Weights of a small transformer language model.
Size: 12 layers, width 192, 6.72M parameters.
Architecture: LayerNorm before each block, tied embeddings.
Training: a variant of Adam for these matrices, 248M tokens, 2713 steps.
Each number is 128 + 24 x the weight over its row's rms, rounded and kept within 0 to 255. Layers, rows and columns count from 0. Numbers have three digits each. The size before them is the row's rms in percent of the matrix's.

# layer 7 MLP up, 960x192, rms 0.161, rows 419-632, columns 64-127
105:126145139136153150143123151104141133120138118175162132151145118185161111141115093132101142135122134154112125071152155131135147165176123101103173154106134139102102150124109119135147122113084152
099:154103114148103150119076167134123134166139108117153153142129116110110089166115125136109134149107150111101182143126137159146123110150100118150130130136113116097139118095120121169110124142143133
100:166113144082102118109138151127126147142112159135126127146128115133099117150132109145123131079140146127116097070130131193116139142144136141168103107161091118160153124130128085087115143166154124
099:122126084121132102145126174122117119116116104149103157120147142130157088135132101154103119151126074159122157116139159096130145130135123113142132175122111121097136173107091121196114087110089101
087:125120122173148091096102129135144102137155116146122099142147088109123145147072105126183114124132146093105103099148115144187124161118120110126127115140122099109111119082126137109128134107105135
103:140120113107126073105111093101168147101080128138143153123152082092134111148147130158106135117117150159136107135084138083169133109138117110099158138143139129094147163121147092098170146149127145
100:133126067117154140134121152144124136112100128137095133107112097146117049112140129135090124162137149106138164103138152116161163094119118129156151128149130124131133148133104111134138118120119162
111:145138123131123106107142130142161178161138102130141120149116099087138104132115144139121123165092097104137135134115155102126180107145123143119125170108129111105070136135095129148163100113121173
101:160089129119123105142123144119140145106130149204118137111124126136111129170144091141133091157138151148126151142134114154133123129115171082144196148095128147114170140121130158107119165077125109
128:164131142127114107141107137123124136117147148124154179194154149115138117207084120138115140120128093142113173131117126127128153126132093134086106164155082110134152140143122102130142098114109132
104:164119105110125096105124152140140121117089136160119130165128115102128144136108123122110138148153115140109110140189125168160112104119083112104168134081114096065120134111080082071118098127126132
090:119139070119153170117120135114110122107100069128138135148104115151115101127093117159156116137152128090111117111138157101124147164132097111142178122128121141156084142114149119164164150066104142
110:160108139074131143147113104116143140115128120129132118112146169134134094125110058135120143115149130161112126137089118158133171136114138107126141107141087125066165145146115113163132114143128141
123:161155154114174180129117120105158163111159159147140143178169112057126122150108123142123129117140136163125169095134120160121139094163100119099130131139162071164102131122092104108140107096127153
099:139103074120147133136121149148125093141076113128158147092136136136096118118109135131140118085158121102134141075105173132152147162158145105117143152108120168132080149132134140132147130111101155
089:131136119137117183133110157125149128125139102160195148149122146143139108148085137121112072094125145138083113134125117152121124143151159140086142171116076098129136145138122126113106146106121127
084:142136112080105162145103140127128144143114067131132151156188111105115134166097096143144123149090140128108141120126189143149102128171104117138102118096094127136086130117144135170110095113133153
088:106092104124136137142123178156162161100118078138141084123131116122141114137145116105120123117093120118102116158132162151167169138120102114112137154139110081085117140126133135085136131134158143
087:126104129105182117110117174138128164151115159120164110134150136183132131140074095135133116113106135139158155089135142139109131157144135111139135130134098144086109159143147113127139133131091137
093:148111101110116149186111157106141145102130107142112118136118095164142140158129126123094110118128149111125145149137100145145147146112146111161144132104118117128126148089123117168143108123130150
108:106106096143199122127115133087162122121106194135162103149145129125115135140089106174125145118131156095144112121112133092136147112149111139138165121138108098130108113125156117095172162139120108
098:110143104130166134127117155132148122136129132137171116144136113124140112155087115125119118083151146095137113096161145098116135109128128127149150135147134166150103133130132130121130103136108139
086:169101114081167105135118107122163130133098123135158135105122126089142138116134096135109134111117125116122109175112154090138151106119114144095135116106137100118141143091146099139183097181114116
097:152122119152183113133114185122125126110133152155155148118117114131124158150086113138150097120150111050161110137095123110113162140104109090142111156134118117121131124104110119127093114128148134
096:144117089149156102143099102129174136073109132157131132131114178143161140137109111124103075154087114123102166133133117107102153101117113118144147154074107142092135126132140112134128104142133148
092:143095148101153106091137105162147101117115136151128148139115119129097064128157111121131122094126145172131130115129156116132137133161109097051151106138131114126128153137123098156109115134132127
086:117132138128147151159127177107133110146155144135157101162103128134113094184096081159094108135129106121133113128115135168138118142114131123135136097127091099159161128141157092088137149157151110
094:173122115106157101134118162090124093128108119137098114137123093147174120143150128123102087130126121073110080135110124112134150097127117131101135152136089133105137136130089066130137071097121146
102:103122150132145131179131111107092116084123140122111147117135138151176127147083101107140112122114115150133159100162125106136143085122117104133172173158124129121118155092127098163182077110129132
105:131145078091151096091104139135157137137125121139156140138095088094119143112135121134075099167127162117112134147119103145137145086092120112111127123125103121119151126111140134143183082177109131
100:124114121082145138124137133122122143082109098132134143161143142166089135129086098123111083067135129142091171112162132184132135115134148122148120119108084121123146131096137111151117128081144174
091:125085113142136102159130159126128140105085124146124136151118083129134136137126132164122149122147143083142079122104112114119119131106119119127143147118115133105114134130072148119088125148104148
107:181109119109171142163117163118117125117127118125135150104094099150109112140122151124099123119171107120126101111164145140180130075154138097141147118127141102135106147123093132166174126144129132
105:136126143089116151156109137094135124130126127132149109183130161153119114149157138121124136114119135124102167160132120086132160114068108122153122130049110105087140133139132140152139113089097111
105:131129137104166119139120136139123140106144154148126088192168110124112102137128100129121105158162156137118140095151125134107089084189117065079148132096137106116091144144132072137146139103105145
090:114143077126160110121124136094092141108120129124136129161138114134139125134129113147137127106149131116090066096165134108104123075132161145117163100063147160125148126064102126160173138095108136
086:139114152084122135150117150127169117138125107143127133174141124136128142155118117124161132143111127145085154088125124121123151118149096113099140151137115128123131155117077111174151128141133182
098:147138133123119156112136176109089129140107132160126135141154100138143089121122072180086084128171175152102162107125117148123134140108125123130101098090089103136142138081138087118114113140123154
099:175084071136135112133101125139158105134093096174110150139129114096143148126130101132123136173153146090157120127151142096123156129127103088088151141153149089174150120095106114137115125086109159
085:088090104116156073153112114155157107124115115127156117102133112128123109131111127147158137090171141119155134157130137119172197106114083126160161108087125146126113128130093125142087126156116154
086:109100143104134116163121136144124163117121107158120165131127110192116115146117085160091103153162096147124167131125133155130148123144168088121125101135092112122124135100118134165087137076106181
099:136090086120129123141122129141116135149078057134125140116140118110116092111136084151086122080141129110132108129109126094166179086128177073135157115139116146116122140122115097175151151118092140
097:142134131159136103171103134121112127125120125130166151133092118174130132150091107125145081109114123103138161110125110141121118160141146134123107139136103116087124132146111094126139093133142143
094:086099094141140119121111172109119089158137131142159114188150121137107109130135117119126113151112155106134191116136128164138164117119120125136157133100106133141121127109102132117091123101089157
083:118159143119110145114123132133127111086135119144142179154144073133178152110085127138124094108143122155087156102143129152124085124142163102129145149112124154098146150114107146155126102075152183
099:127138097130125129111128120125170098107129100159143197116161142123133124124136132129134097081145162140106120141184123113150136140121144113127139148109156149126137155056101092149132122112138127
114:114108121116144086152117129122142128121096135183135170097143159137121112151099125125146101128121097125122152098108124121142156123144151122120125157078150140096175119111111143160145123087097117
093:150133117091094125088117120138148158119104065125170191113158132129137091128156130133098134125167143159129102085146131106121111130102114134107123115085139146112145126097082112145137114159119126
122:151106104119154161180106127109125138142134116164169119190127104128084136150111063152137104095150122104090130101197128140150174100139083090119159139103144098102132136148133131140151125094130154
131:153118145113119076146125127152150118129124120143146179154117128158108106145096133121139138117136131157115136078119140106139135139144077118127164162106108125110100137157102098156124090126115121
103:176100135118126084158094100091117112118063092145152123101115100148143122140105065138109102102127120104101131107110108133177132130119134138144128148164105110051151166117164146121108089179126167
080:147140108135163119097117129134132137120141114137133105133166113129155141138104065158137128134142090120069122121131098163125097146117130120135126131102088114109090133088136148118152158107116157
102:114134125127131153153135133133133080099113167123107090135144147132165146141111104119161135124110122164108095087123121136136124115172120093128167173133135109033107157119134094132169089094131125
095:126098144139159115134128134104135080125134130136161153120137154142085163145120152105114113152089156141130099086117093143188178109082098121123141177138123110117105161080124123124126102168132153
103:140135134111126104132116113162144105114106115132160198123127141133187157139117113159109098145125089170089131134137115108119137114134128126104111143108081113061137148125134126100134141078080132
097:113107101133097082105107119148121088090105094138163144110097142095131087123132116143136095117122146110166113145144133137119102121135114110144193167176126115116130130110118131137134168131099135
092:120140124133138177175120158149128075138129133162151101136137143153161116161108135116119093111103105080135111135197140125152107154135136104120114112117124151119140143092135103103114147157152129
107:109138092147113120107134112096163114131126096170149191147105159152138110142137097144127118106128187142092160091108133100164148154165151105116138154113115178134156179114114096123144107106131134
108:185122095155116103152120135123123101074101152141114128114130154129110134174115143144077124120151179096111109140116154118165150101137124106143132154173175058154126145128130099136118095141141151
108:131112150102124132108099120109130114102158126167144108164106143132121127136099154131146094083155095137111167113144110111134130138129123132137178163115129077107128147133133124104138120079140138
096:122136079098110123117098142108143144088108105149138159151120139099094138146142096136099101127147140103123142142116125080131140110152084112127137186141140120123098155085125095135197083119148128
056:144118119138123135125045146170124128079141132152109140145105154146129118105133152131128111140146110121123132074118143118121112144136134124136156061113114143104103172144125148124103147111113152
093:137117079157122144100138175130153157122107146136149133128113077126163125137110105134117122128126158084133128134139162140144187103101124121149128153158117112116124126117135125102124124115123139
102:159102117149164098140135189125135108128145117135122131116128120139159158104121121132097106122110169107141143127107141063199137125113111140088145107118126147108102148087099132111139117145119150
102:150091118136183157142136114108134135091117158117168138128090156173092119125143123132120120089187154153156101073172110128129159115102122110097129126097110119131096168110154100119158142115122122
090:171117137101137069112111115112154137149118130144139109126110104136147133166136128166121082134125162148091108152113145147121154085092131133115124106151104052116145124136169134138148145138153098
106:128107137121147142151109129114133143130131129126128136156165077124096109129105131120087139143132128143117098109108162143155135100154104123145121129145114102145110118153145133131128149158094115
089:131128107109153152154124157122131086151135099140127131139126154112167124116115135121153124131148123150106146112113156149150137110113123131076117146108143126110132165074082107159132135155102153
092:132087080127139133129109121109133166132134147132115102162091137152107070146132102123131149109127141120099113116099108138129125127126122143143128132119102148119105123114134131126128154106113112
097:137108114136120107153103151129147105119104104165131092164098129124127115169082089151107137147139107080135159144129143126168104127147113099152163155164134149096119137132070137131133147128159168
103:148131137112102116132133133123148125112081075134132115101115101094141165116123126132120131075134144139082140158127148112170169133136135088125127129123143136117122145096126115115130077133174128
097:113138129134178116126076124117133096109120166131131170123137098119132116132106125119124054122131107117087122118136122107134136136126133093155164162155073100119128119125142125134172114105098139
083:157075143118139056130122128119134183125118114128115148117100131134102129183106149154087137130139145104126080143124138132128163165149118134128166155107133129121124122123112119122128130160113125
087:167111097086140144130105119131120169130140122129142129123149071119164104133144125123132121150128138079119166130147137123181148133144097137101147106122145131150116148091115130162136119085106189
094:121091142097120121139108125138105138121103094174164089122131130141110143141083120134146121129119138149107139126145136154147094140116119100122139124111110098092100118125143148098136158141113108
084:090118134128157120117096170124094073147111118120178114134123133119123120123145155117118116120092169096117143114146139116111179110106105123066105097091105096144095125100064153124144163116141163
100:124130139176097107160109138140122154140118137124118138103119119080159124155085107166152106146140100106145155158085117122140152146141099116132118119140102107084105113121148083132115142102103111
107:125138098108122151106132171116117076122121123144112142147172126128148103161101154199137132147108115171131155117089132113157116070164089113111101124123103075086167148101152071130140138095121092
096:113157144108109172173134169141131100117092110155159121137148130145159125136087146145105105162105156127136127129121176170143150137140137111111109124108142125111114140103159067128090151105100162
094:126099105152161121124104122155158133130107159132142151157136139115126127134132119117133129105136162114140103097183132166163172117118135129110176134085107144113174124134089147101132080134092134
100:152122124130116110093125167168144165127111118178106125140111124133151112134130088177085124124117110148146134119109136090156145141120118110120185120172124131100134151117076103113121144107137135
105:143068135090196100097129155115148123144125119118126126137125089146129122135122121129113113140110160088143134114144133157148139075138122131151106111121117124121106143105131122117107072118129156
099:133133114074141104141125135157100100133106128128145124131109159086135160129128118136143117129085136117153144087108168078125120168162120093093136140136127150125102144135131091106138081087097169
093:096142095125156123113137154131116077135116144124158138163184144137141125153139123128109102119110138105154136083126140126135134159137126127070133128151112155132118176111101108119146125132114152
119:150121146140123093123099126126135149156145161133131131142132106087106130163091104160089128131162173116151119085127168163145126133167145094118143117141156140146142126095128058155097113115103129
097:120077090122142134113114126120132095118118113155122128102104139062114168126151141095101128080132167121132134121153153118152174112133117125134187166112129132125131116131138129155162105181111174
110:122137110159106110165115126116137078085115109130140132152127103122137137130125126145134128160195149128124117113113121119160181122131141116116143157090109125094122134127117121155154123090139140
098:107145116105150134177116155108152116133141102135115137150154107136102102152147141135118131110092133134090122133119127115137162119132105122153134116116102130108144143146149122185157121098127129
097:145142137059143102115135126135185171124091165119123150132152139109120138144138134116129115104146146123131147126136149086105111092133135145111159175108108114102129135164105121109118112108120124
119:146098141126145107135111146110186136097128117139133117131117141102115105153148112147131127082151122159103107098120168121148089140138086121149144156123071102097132122124132088121072079157131138
097:124143120074099124152143129120111105160117097148135126128183106178123067129101125172148156076146099135087141140101131147129115128167176131118120094095088119105130127088152083168091138134119090
116:136143105128109114115129152108171142103126139143134124119178106129156139188109137181162151138153162127144125120098124118133135096162136087108135119120132081119165109121138054116105115093124126
109:110104116167137064115100142133186103130086117165127122111087152124130111154119138133137081155118167094139130106126157068139139125129133145099119214141126161125096153098115089109122091163101130
099:142126125128129125130145167112101130155129148155130130139133070105113123144131081166097115121142125121124172119110144086131137108110107116087128147126148138085111142123135133119157108101141130
088:125111135144154156150116179129152133138149182132125131117145095150172124128113098125112111125113152151140137117176156156135134102148134133168098119141078147143133127110129130119165156153103098
111:144143084092129082115120102120173126120144098148153163130092141149142142150129116140116132162157113147105106115131146167110139147121112116124198128143102140082150135110102103142122100165106173
107:117106139137139142124118178139169122113128137130110087151140133133134157169073130129126126098098125140094156137129160108142131105116097116126146132154079125124099120059095141120159107118120147
126:124116094091163106115139177105170138138109122168175174129118099147112135132118111159084133109139087139164140110139150121122105128156173134087119134121162121151140144114142064149131089122125123
098:145141119123090089129108148090141146150091112131160133136118085114090096140115127162132133134139195120123126093137132112126117159123125145133140148173121115146105136148083128136157149100117120
092:130137127107130165117126172118181130161129120133126139116118117077134118133076119127110110136132115122115142128138152149107107126135132120144105118130115080087117159103124111108120128154104121
089:166043091097133103126108129162114158098071117116124102134085125117121135131119138149123119112143137166140072125131151150169146150103167121127107127114124125090126134140155134140174134169106122
104:159148116126150121164134150115133151141088085131125135120136112174110125137104102186147135103122158111135136113113112111184147111188140131120174122098138136144098142122107093109125116109123161
097:075131099125115113126131120115156119104128122162129164126147133143119155161129121138154124114132092117108130155122118106143175118179134136098194111069115093095129123091090106146130138105134129
101:127127110091119099151103120148135138146129117116117159129133165100125107140113115155040136134125147144128097101169138105161130137138166123093112110168110101072145168116117126156134097120093144
111:148141133130148119136111135115146062126099140149134123134181114162117104137149134135117133087126134141132110076097144177132146168169100128129148150170150080080126133134118101141148099101132137
101:137097146120167119122114119129149143140131131131148138159118147108136121129093116115151123138135108143129096077181126142112090109115126088112134140109123127113123114087121114122159133139103126
084:126132116104099139162112113121163175156151076154175157163110128116109125129140119112136150085086160100149137103132164164100152154103149137122136141106104092159162118114076146118107124124141164
111:132136118117107096140119152118120105115093111146137148126168130109145114162136132136109117165129153139134155161156128077160139087137119081084138134098136097148120143114072074131138094093119113
084:142146115147179139111110116135149145130124157135130137158084139084152152163111138115133095069101099078153089137134162082124124113128149149084143192152121146129104135125117132122140144132115110
090:141127139133129116110127110132131111127120093134138104131106137103118105126149099138146130143112165127112133119155132167133130148077143091120148131155116118105170125087124107116118126141124116
083:147138096122130096142097114152151119132129074131177108110141144104080120146110146132140119105102092124092133104164152137147174163130121127137126088126123144135166119114115146127171091165119111
097:153117140050119089119140119129159129128121140104140149143131138165138159126149123143140154168103098142097174096131144141122149096118070112107131120133118105094121136120144082162122122158095116
081:172133124113152134131115160108150150145128145145150101179130125123116124138115136123089135123141135110130136144118150130142162068136089153134123127136143097162112124150132115139155085137134181
120:099120132142118099135143179110141135113145104138124115158179147174102092133133131117133118133101128158141132137147141118118166114192117124128137119108124043113145140084118064153107131139092108
101:115102087092151094153122191133110162131103109125126111115122139149131110125170158139099104134144105132133171156108170136102164108116132122127127103119115090120128148137116135166106142148121111
100:092127088131100127163121118085144164144141108123160153146141115163141081142156138118145135102135107163112145125171117080135122160170125137150125135119134115100125182135110108151147104083079128
098:103131120154138131180128162122126080101125125153152115118133123070150158140124146134129076092118169068129135109174159081149118101111133102148150169143140151152161151103151140112129144103109163
123:192103101116132133109129160141152094126149103137115097141141080103109121131141162134130119149148130104149149118167164108130136074115136098132134170151155097123123147141155154120143051135144120
091:098128098125172163116114160138131112112131128116176124100163168097136135160089150115130118140117156150132145104122167159117122160157129108098157163173126091116150144147157112139145100153090133
120:105125099111134169136091167137123124150111136105151151138132136107116136161064146128125122181129102121111127114156145142120130109165114105092126124099104113124112131112078091134159119092112165
086:108136118134112138140092158126121095125089097142116135083147111129182104114136121156158131103143114115077135131122131088135153126118141110121124141095135126106135126099165099146130117136147109
097:103143141110100133140131113130126131129131125132125176137163147169101102131075121148131111110125153141158142115178128122151145136123126139123133105116071092151134118140100109131100165074126157
091:146132117135109122138103143131131161105096113142163132134123130121099100153096134161145078153123130072103104119144139167170156115105093097115115113097087117116146119124119150094168144147116149
100:172105081108170106113121107118154153120134111162150131135116111118148150157126124130088086142116140112158101153096127140139166082132125117123129119128143092124127130121165110131143119168115132
103:111117091062151164132137108138173153121084145118145137143167134119169121118125110111141105150098136176132166107157160115127171130174152148068115125117147138139121138107120137145154075130089131
085:150131128114177090135126131132123121152132142130135146122126100159131129184150099133105137127116113070139113140187107117139139091141127136094110150090118137114089119150121134138185135125108098
102:155103090123177116120100162157141076120111119161154103125156122120107126156110099147137121150110140128131096097108125181154154131148123138086139136154115140141128120107121094111137137128125143
099:144135100134169100121125156160139155130083111130152127110149084148116099127105106112132136150139162122096104116116149141134157139139105095099150131144131104128065158120151117117146131144107128
112:159141116116135119104106149122150111140114130163184121159096098137125146149133101138125114128180135088092151111149175110134153123125122113121173133130137086158120139109152083120161098102118100
101:141131155081109144144119105126115168134092105101180107138167087095157094117104129121141105094099117178082174110128145106117122108133116122128169113109114139101128118125130142188110084146105120
105:162126113117147128119112144118161150131107112132142170143130122107116110159116133123127136161122140161149136088128135140100120088120113108135104180124128109161145121117113103117130072138122101
117:138119122152201130132101123073144149100153161161152108106137130107137102174109099173104087099119132152137152110140120174117122112147144074110151128146107076088162144124157118104123110124097185
096:140121152106139099130125162130137103117150130117120141158159101147120130143128083129089119116121150119113138106165167119121075103127147119116120141101102141152122132122132128080142128132137114
094:130131130158105152136109146108143089091110133125119113157124121133172100132098129146133132158114110129080122149140112100147131118114115126102113155118128134120143139121121114134169093118143120
089:147139100118129166146117114107136114125130103132136145115115119117157133125133143138163127119132150081117069120142093104153118109114143113080122146085117155143141140119119125094167138095120121
106:115120150132151121145147129128152128153138145141155175128148115149101055139086118141105134095129099130095138106144134081129127136127145133102133123120097166104127158144146112141132131123112101
100:135112124141123115127130107103141137129133109149135148106119128158110110146111118161137153132180146116148071080113113109137124105128111144139145128104118119085125141094143100162142133054109171
095:144117095097111101105127144132124145134103101152119136110150103148143062109118119137100143126137106150111161163113117123154105138164162108141155108093093126137165136104101139148115184134153127
087:131125151092120149099134095091144181135132115130142118150110117117074113138077121160127091120188148142133092080147153152136120176119156123114159136100130111119109121142148114148147100108093109
100:154115141149136069128108118099143109106110154134143121163088111118130140141115111140120098143152156103128121178101105090135138111136132114119133144128106083103132129147114090129111132128129127
105:181116166150111096128114122136210121120079128126126119113109126081117133129127135125091129084139124144116128142111143134155150146142140101097139127152163094108165147135123091101127082162148131
103:109122136089137107158116105147158106133108083129113173103148144118150098130100154141142123101119105130136152133125150115146169178169153102102156130136086168133112155118106110153143095089106137
091:122115145094131123139130125140147139125105129127140087146174115143101132135140053132152174104116147166131139064093138151145138157169146137120107124119140118116108127127134092111173150152105117
107:125103120090125095177126134156115103143123159125138116110155121128106103139142121178080143109106146167139150110116151102167142161130145148087142143161071129082132153145093108162126127131084120
099:173116133176144119160118153103131077088146109139148105116142132143164123123130149154090117091133161113121172127103148085179169082140075104150119157149155120143097162114094130130119104143146108
100:155117155098154131150094124132168118147123115138151095129156134101084080122125143124126122148088178163139143141150126154141131160141088123065167161141087090114114122145115083149111136124094130
094:157127135129156073136104120099175133129132125155163131152142110116109070125102161125132132135089128113072152086181137108144142147164099127101153142131135137147136144125104115149163103096094136
096:126135142129139163203131145098119122124139125128149111160119121166091100128134054137114100118147158108091117079144130148148128170123146086130137118101138121135089143108152077139115134107136149
112:122144111089131063116119157143118125126131121142131192131150134107137111142111098153095106149085101171138165078135171081134124073180120098133152162102118146130113125126119105151129135141126166
097:101095108103145105092106119146142151124153134135138134148124107087113094158132144109143102174127179129114145110114145137126136098132124106092115166137107075137116117134150138121131132125074152
101:134143154135105117121120140111121125132088139139132135132152162092111103201096164138132143126156132119085129140111161162131135150155092092170124153119110099135135118127126098154100130138103106
089:125144102139113149153108197123133096122116124129139146120150125127155126144105139130130132154114119075130122160152108085105140118100107132142144151095111152115121122120110129139093146094125161
104:149116156134136138138087161135147124129086132137171168153101145113128124117115120119144114134142101090103116105153123118126168148111066113104147151100097135128105127128105101101166088128122107
116:114122128136150112153086150096152117152126149152110129152119123139086092160039121126087111156140134138135133128099150094131130159171129072133132144135136134112120120119140138152137099118118106
098:182104108106144118145112122153130106131126104133113145128104148078137159138076144122161121129139121073128172140139161090185160144124125104101161120152066111128113114108084146131161112093099149
095:156149109101159130090120116095136133142131094151168171146143127117124113141144096133107113113097101060129093116145117114113167082130106141141146101108103129138161118110120071117105123152147124
103:165086141138126113158127106113130151105113159136125126150126102136130134111104094168081116116106141134144139084122115143165164130113134119124137144139099082137151126151150097181100112091139149
097:149090099102162169122119148139115129074082132179102087104110126071099124123128130134100105151161161090153177132116124152122097144132093137106144168132122120148114124123115124093123152132123156
112:115121100155147135149119140106134082077094093154144065118119129161175111166105136127168070098121107122057138152149171141145159105112138160137132129079099173095129155087116125134123113139113141
098:120126116062113151108145124141140145152124144155128133135160150172112084153126140181126146137124129149092197120122172123112140143107145134112136109108122134135136141089105098130102107116153121
102:136151107098117142132117154143147104122122131145147177130184129093121169137144131169094132125092126140115112130159117154133133133131128092084120120091128138111169119120101089118100130103098126
108:190136150116124125123131161117160147136136146156160134108141120128115116131123073152076125123110120169112153110113140162126118126138129113130113146088119090135131141079153115143092148181134099
084:085152135105127135105115126122163116132148157118102180168139178153101054157127158114108089135100124122108124084141159125105112137157128127104149101129119111132153116113092142108150140131133123
108:155110129116142128129118115121177122159144155149155130137147131101118115143094125125139141105168143189141142114144141152130160138105114114106172125111115117117111154109129104162121123106100158
101:130100134104184125148115137130146158110073150156198158117114137128112130205135123155143104135104160166126174109142179138113148117164104132125170101112123081104098133092117121177110136147113142
075:111138111136162102125104138143131076116103132131135117125132133120138105140118120143137113077133169127078099109148151107145152131130111112087169128137123077128161148086089095163147121124115164
095:144141125111112158119129109149136097122116107170136121118155117108141127142113090102111136088118155122147107100138199125187144123101140102105133122110099160151149120117195122087147131133141143
100:077080095092109134112139152139133098136112111121156175107150143158149142166114115152155141105133125127142128117138122120131130129127108138142142099116100156150106152144094151118147121131126119
098:129093099109102098130104116123131123154109088150156099128153112112099156160133141153130132148118163120120132109100124118133173150114153137092149120121093118120142137087041138137142100154108110
102:141112147099159122120091155123116150112121107134147158152093096103091105144076131107111128145138127123111096140094160117123147091119092104107100132103143112092115144143114132131155158165149161
096:112164119134142071110133134134122091108131097141134140127161135113103077110116138155095123152165160165107156100182151167130121104154143089104143136091134137118130146095144078133113127100107117
092:106075117099112110141131176126101104137112123140114137172141103087159120117134093127123108119137135087137109101139167119157106129172120075134121127180192121133132140158148102136096147144092132
109:137133057131134142112127184146161150121109123146121098134145133165096096115121120142062125103083112117117132096130151168124146100136122132136166111165119129132112154132157120160130143093115168
090:172117104123148116141103141121124091157122064113151169128108124115150141107065139106145141156138101097119106069164165108162138100125083098115164136143135151121131158081127140138159109155099147
141:114153132128095164112130152129166134107118136124143168137127110137176148180105143136096111103102142109118108141157166102128170126104140109103121110140109121133118130111130109133174093097113176
100:154105136144131151114110130096104153118130151145136126175133084097152109137082140133128099150105142106138115132123136151145154146106113110159162136122125134149099129140138134133112064085128139
101:111125134117124093140113114109101119125109103119105120146085133139090139141100131134123110139111177067128143128119113121171186100114123134137121107126113117115119114112110102109148137120130125
111:149131118089156123146105158112151089110144106161146130154129157103133133161086084147116082110169160099141101152151130125145123119099073090140104130106119110114089171104114105162168105112133181
084:127121141130143089130127103112155111122128161143147131118117096095132119130161105156094107124145207120147131138118119093124131101115162141113132131150116094150135157094125115142128109135159140
090:156111086121122138094118164148157125111115141131130147119150088125110110140151152132135115102140121167072142122156139135134144124140122094141129119137106086153166146115135140169112128143108130
100:124136132086125145137118150100130147121140177131122103148119089147152086144105170135082103147096140148088110121138145122138160106128110112152124132150117104114101142132120119141164108100128152
096:111120101134142168157107119122120128147076135161107104132111123117125115135112133112119121129133134110131138095123155125151181125141145108137131120117117151130080131108087137192148135092091151
107:176116087120145136145107108139157137122128112178101106148141119112123119170122107134146126168153178130129108110096139137123125101112086135118131178156139084113135126134134138134123116132120108
100:155107102104183120121104200117124096078121122176135126144108136106058151204122128155127120169143166105132125141136150141148092103146108103122100125130132139135103135133125120091105117128144132
100:124127131171127082143095115096120129161139109136157109147100141148126115147104127125124111110117134079163145154117110117129157080130119121101173173122109077128122137128107125130152124100114161
096:161104110131106086116118104127124143113134095138161178128146106125156103141148107135085125139147124124083124138127120151116199141131146119100172121099130121081091154104133118104148118127137129
101:146107113132190116151112185112153135118104146123133107142140130121124088134110146130123158073188153135121087103142131122124118135132113110136144126133085093106106135153102130090118144118099098
080:143135113107131135134108109110153145122105172105152132121143112137094097127109105132108137153172171170130097058102129136102126162139148144125105115120106175119100121157138142195114147108095103
091:100135097144135132127063160107144131111116152146120140120164117102133142146134127148130105134185109134088088125153105102166141118167170113124165071125129098081178130118105115123146062110136105
089:129146098117156120154126137148134093151106095121110145115097106074166158105100127161135085099141141141114156123140143122161147128094140123127117144101116121137122139122114157131161112092103160
092:139101116160111143137131140119123130131098115114146128172114106107109156134143124124149128119134159087162106135126126133138122135127144104134167171105149181132099143122105156100131096123131152
087:149116087169111096094115157137148110143084136111168141085103112133140154124120135128145126134146156088133127110133122101175147136142136125127156123124103128114111156084126125098177159163100091
102:155122149140159112127116144126112154129130118164156109128084071097141146103138086146085079108127112118139126147137132122150185114116139119111156098119114133105134138048095109118154120154120148
112:156119140158176088128117114095185116127127107135118119117120104141167108140126126132143118121120148106122143128112142100114169128166126129113203143142133138111171152114088112161126125121132133
108:119153122105157118131104162083127150139117156116143139139134119120100167146122150142132137111150116130130095091145120107138125146136163086106174115137098139127122156128127109091178100135094154
107:147114117101153087130117110132138147127106131139148125148105111119113127152142132114078120139134151152102102136126161121138127087116124124076139103101119067114169151126145092122125106185114128
078:120170131142146114110136139140117093140171138151112120150124129109125115137140133132147130087081097131092145083140163151155138099117105142132133176139091119122156114084124129148145132099130111
088:132142137143176148152113142132124095107154148149131115136129091094163134145121124111095101154108107127104090097124142104186146155141170133116151155166134103099139131115112072124178149124144131
099:144099138123143124117122163150116154135090114181141174106127104117093133133121125185117097180127122172123146079137119149128116108144152105133134093122109123108091129128127147162114133107137171
111:163109119131168166123099164124151125135096169116086143136139142107104135156128101141072132131138139105119089101124165112160159101142154081104124132169140087134110133113152105147142102098113122
098:163125146124150092163115132134155130113110122121134092147127146155124102131147077145104109115138144121140107144110161106127114113123159122136119131169100110124125116135098105111095133165131104
107:138132119117151115159116126107136093149132149174149110133113084115116141142119143166157086121114146101120144168156115091186153132109147109110163107110108106114138142139133134102136133093092127
100:113105118123106161120128136144154096135100098154146123127120163103128119153140113132137107149106129102124149105119157112152197109113101117085173133127133085110122152108145112136168125132109173
098:145156087121155139126110125128119134133096118135116118068132089139163110142132135155114118109116143089112170126096134105146161132176134134151100167140117118122068119144161137194130127134126113
099:156111119145127068129107130128079121125099067178142134117095115117097144160105110161130103119120094118146118112158148141134122102144097119127162162152144110136141129159079119172135094139129149
077:156111148095158103160113116123114144111133153133155148174142101111139124150129111120141123101134142113101099115137148102159115116138088113128118104121109137110095148126119140125138166107118120
094:181145138132079135111139143125095093136102128138136168122115104102138147184156160171071100139120141069123117128204143141142121077171112136070118112158147105126146129068119096136123141123131121
111:120129132175143136144111170098175117091143168115168095125131157166138083152151141137084113108136133156122108161123124142117132083115138133142134088087116141058150158140140079128126105131125114
110:136133132145138116131109134107180124107111144133173134176134122120155136140128130130110124101167164127107101100106138097135170112099150094089139134135115077108199135124086116103151086133141129
102:153122122149126100133125130127126131097077132121124115118158119136150112164145119132109129099133161090135093136095129118159122100163167146107121155132078119100059145115133113124109112103154138
102:144106103082131138132121164125166136130117147147136147126177105100158165138122121178073131144148138108127127141108144114127148133127147106138111158155120087123128164148129116064126119111124127
094:142129167101128149181109135129106110128094102132134143156119155142147085130113107108151114132116136136163131141098151104149162125156139099145117131099092115135166138117126117173131135132118122
096:167141141120177091210107102140160136122129159190114140113162103090152105159122082154134098136113135139122102100118154107167130116131110124119145148123110137146148126116083144097192110142129102
120:128119129104169109131111170145152112112138145150126157159134151107113128149119091159125128147112130182118121099114148147115128116165104065131121153104111129099137129125121117105117128133137090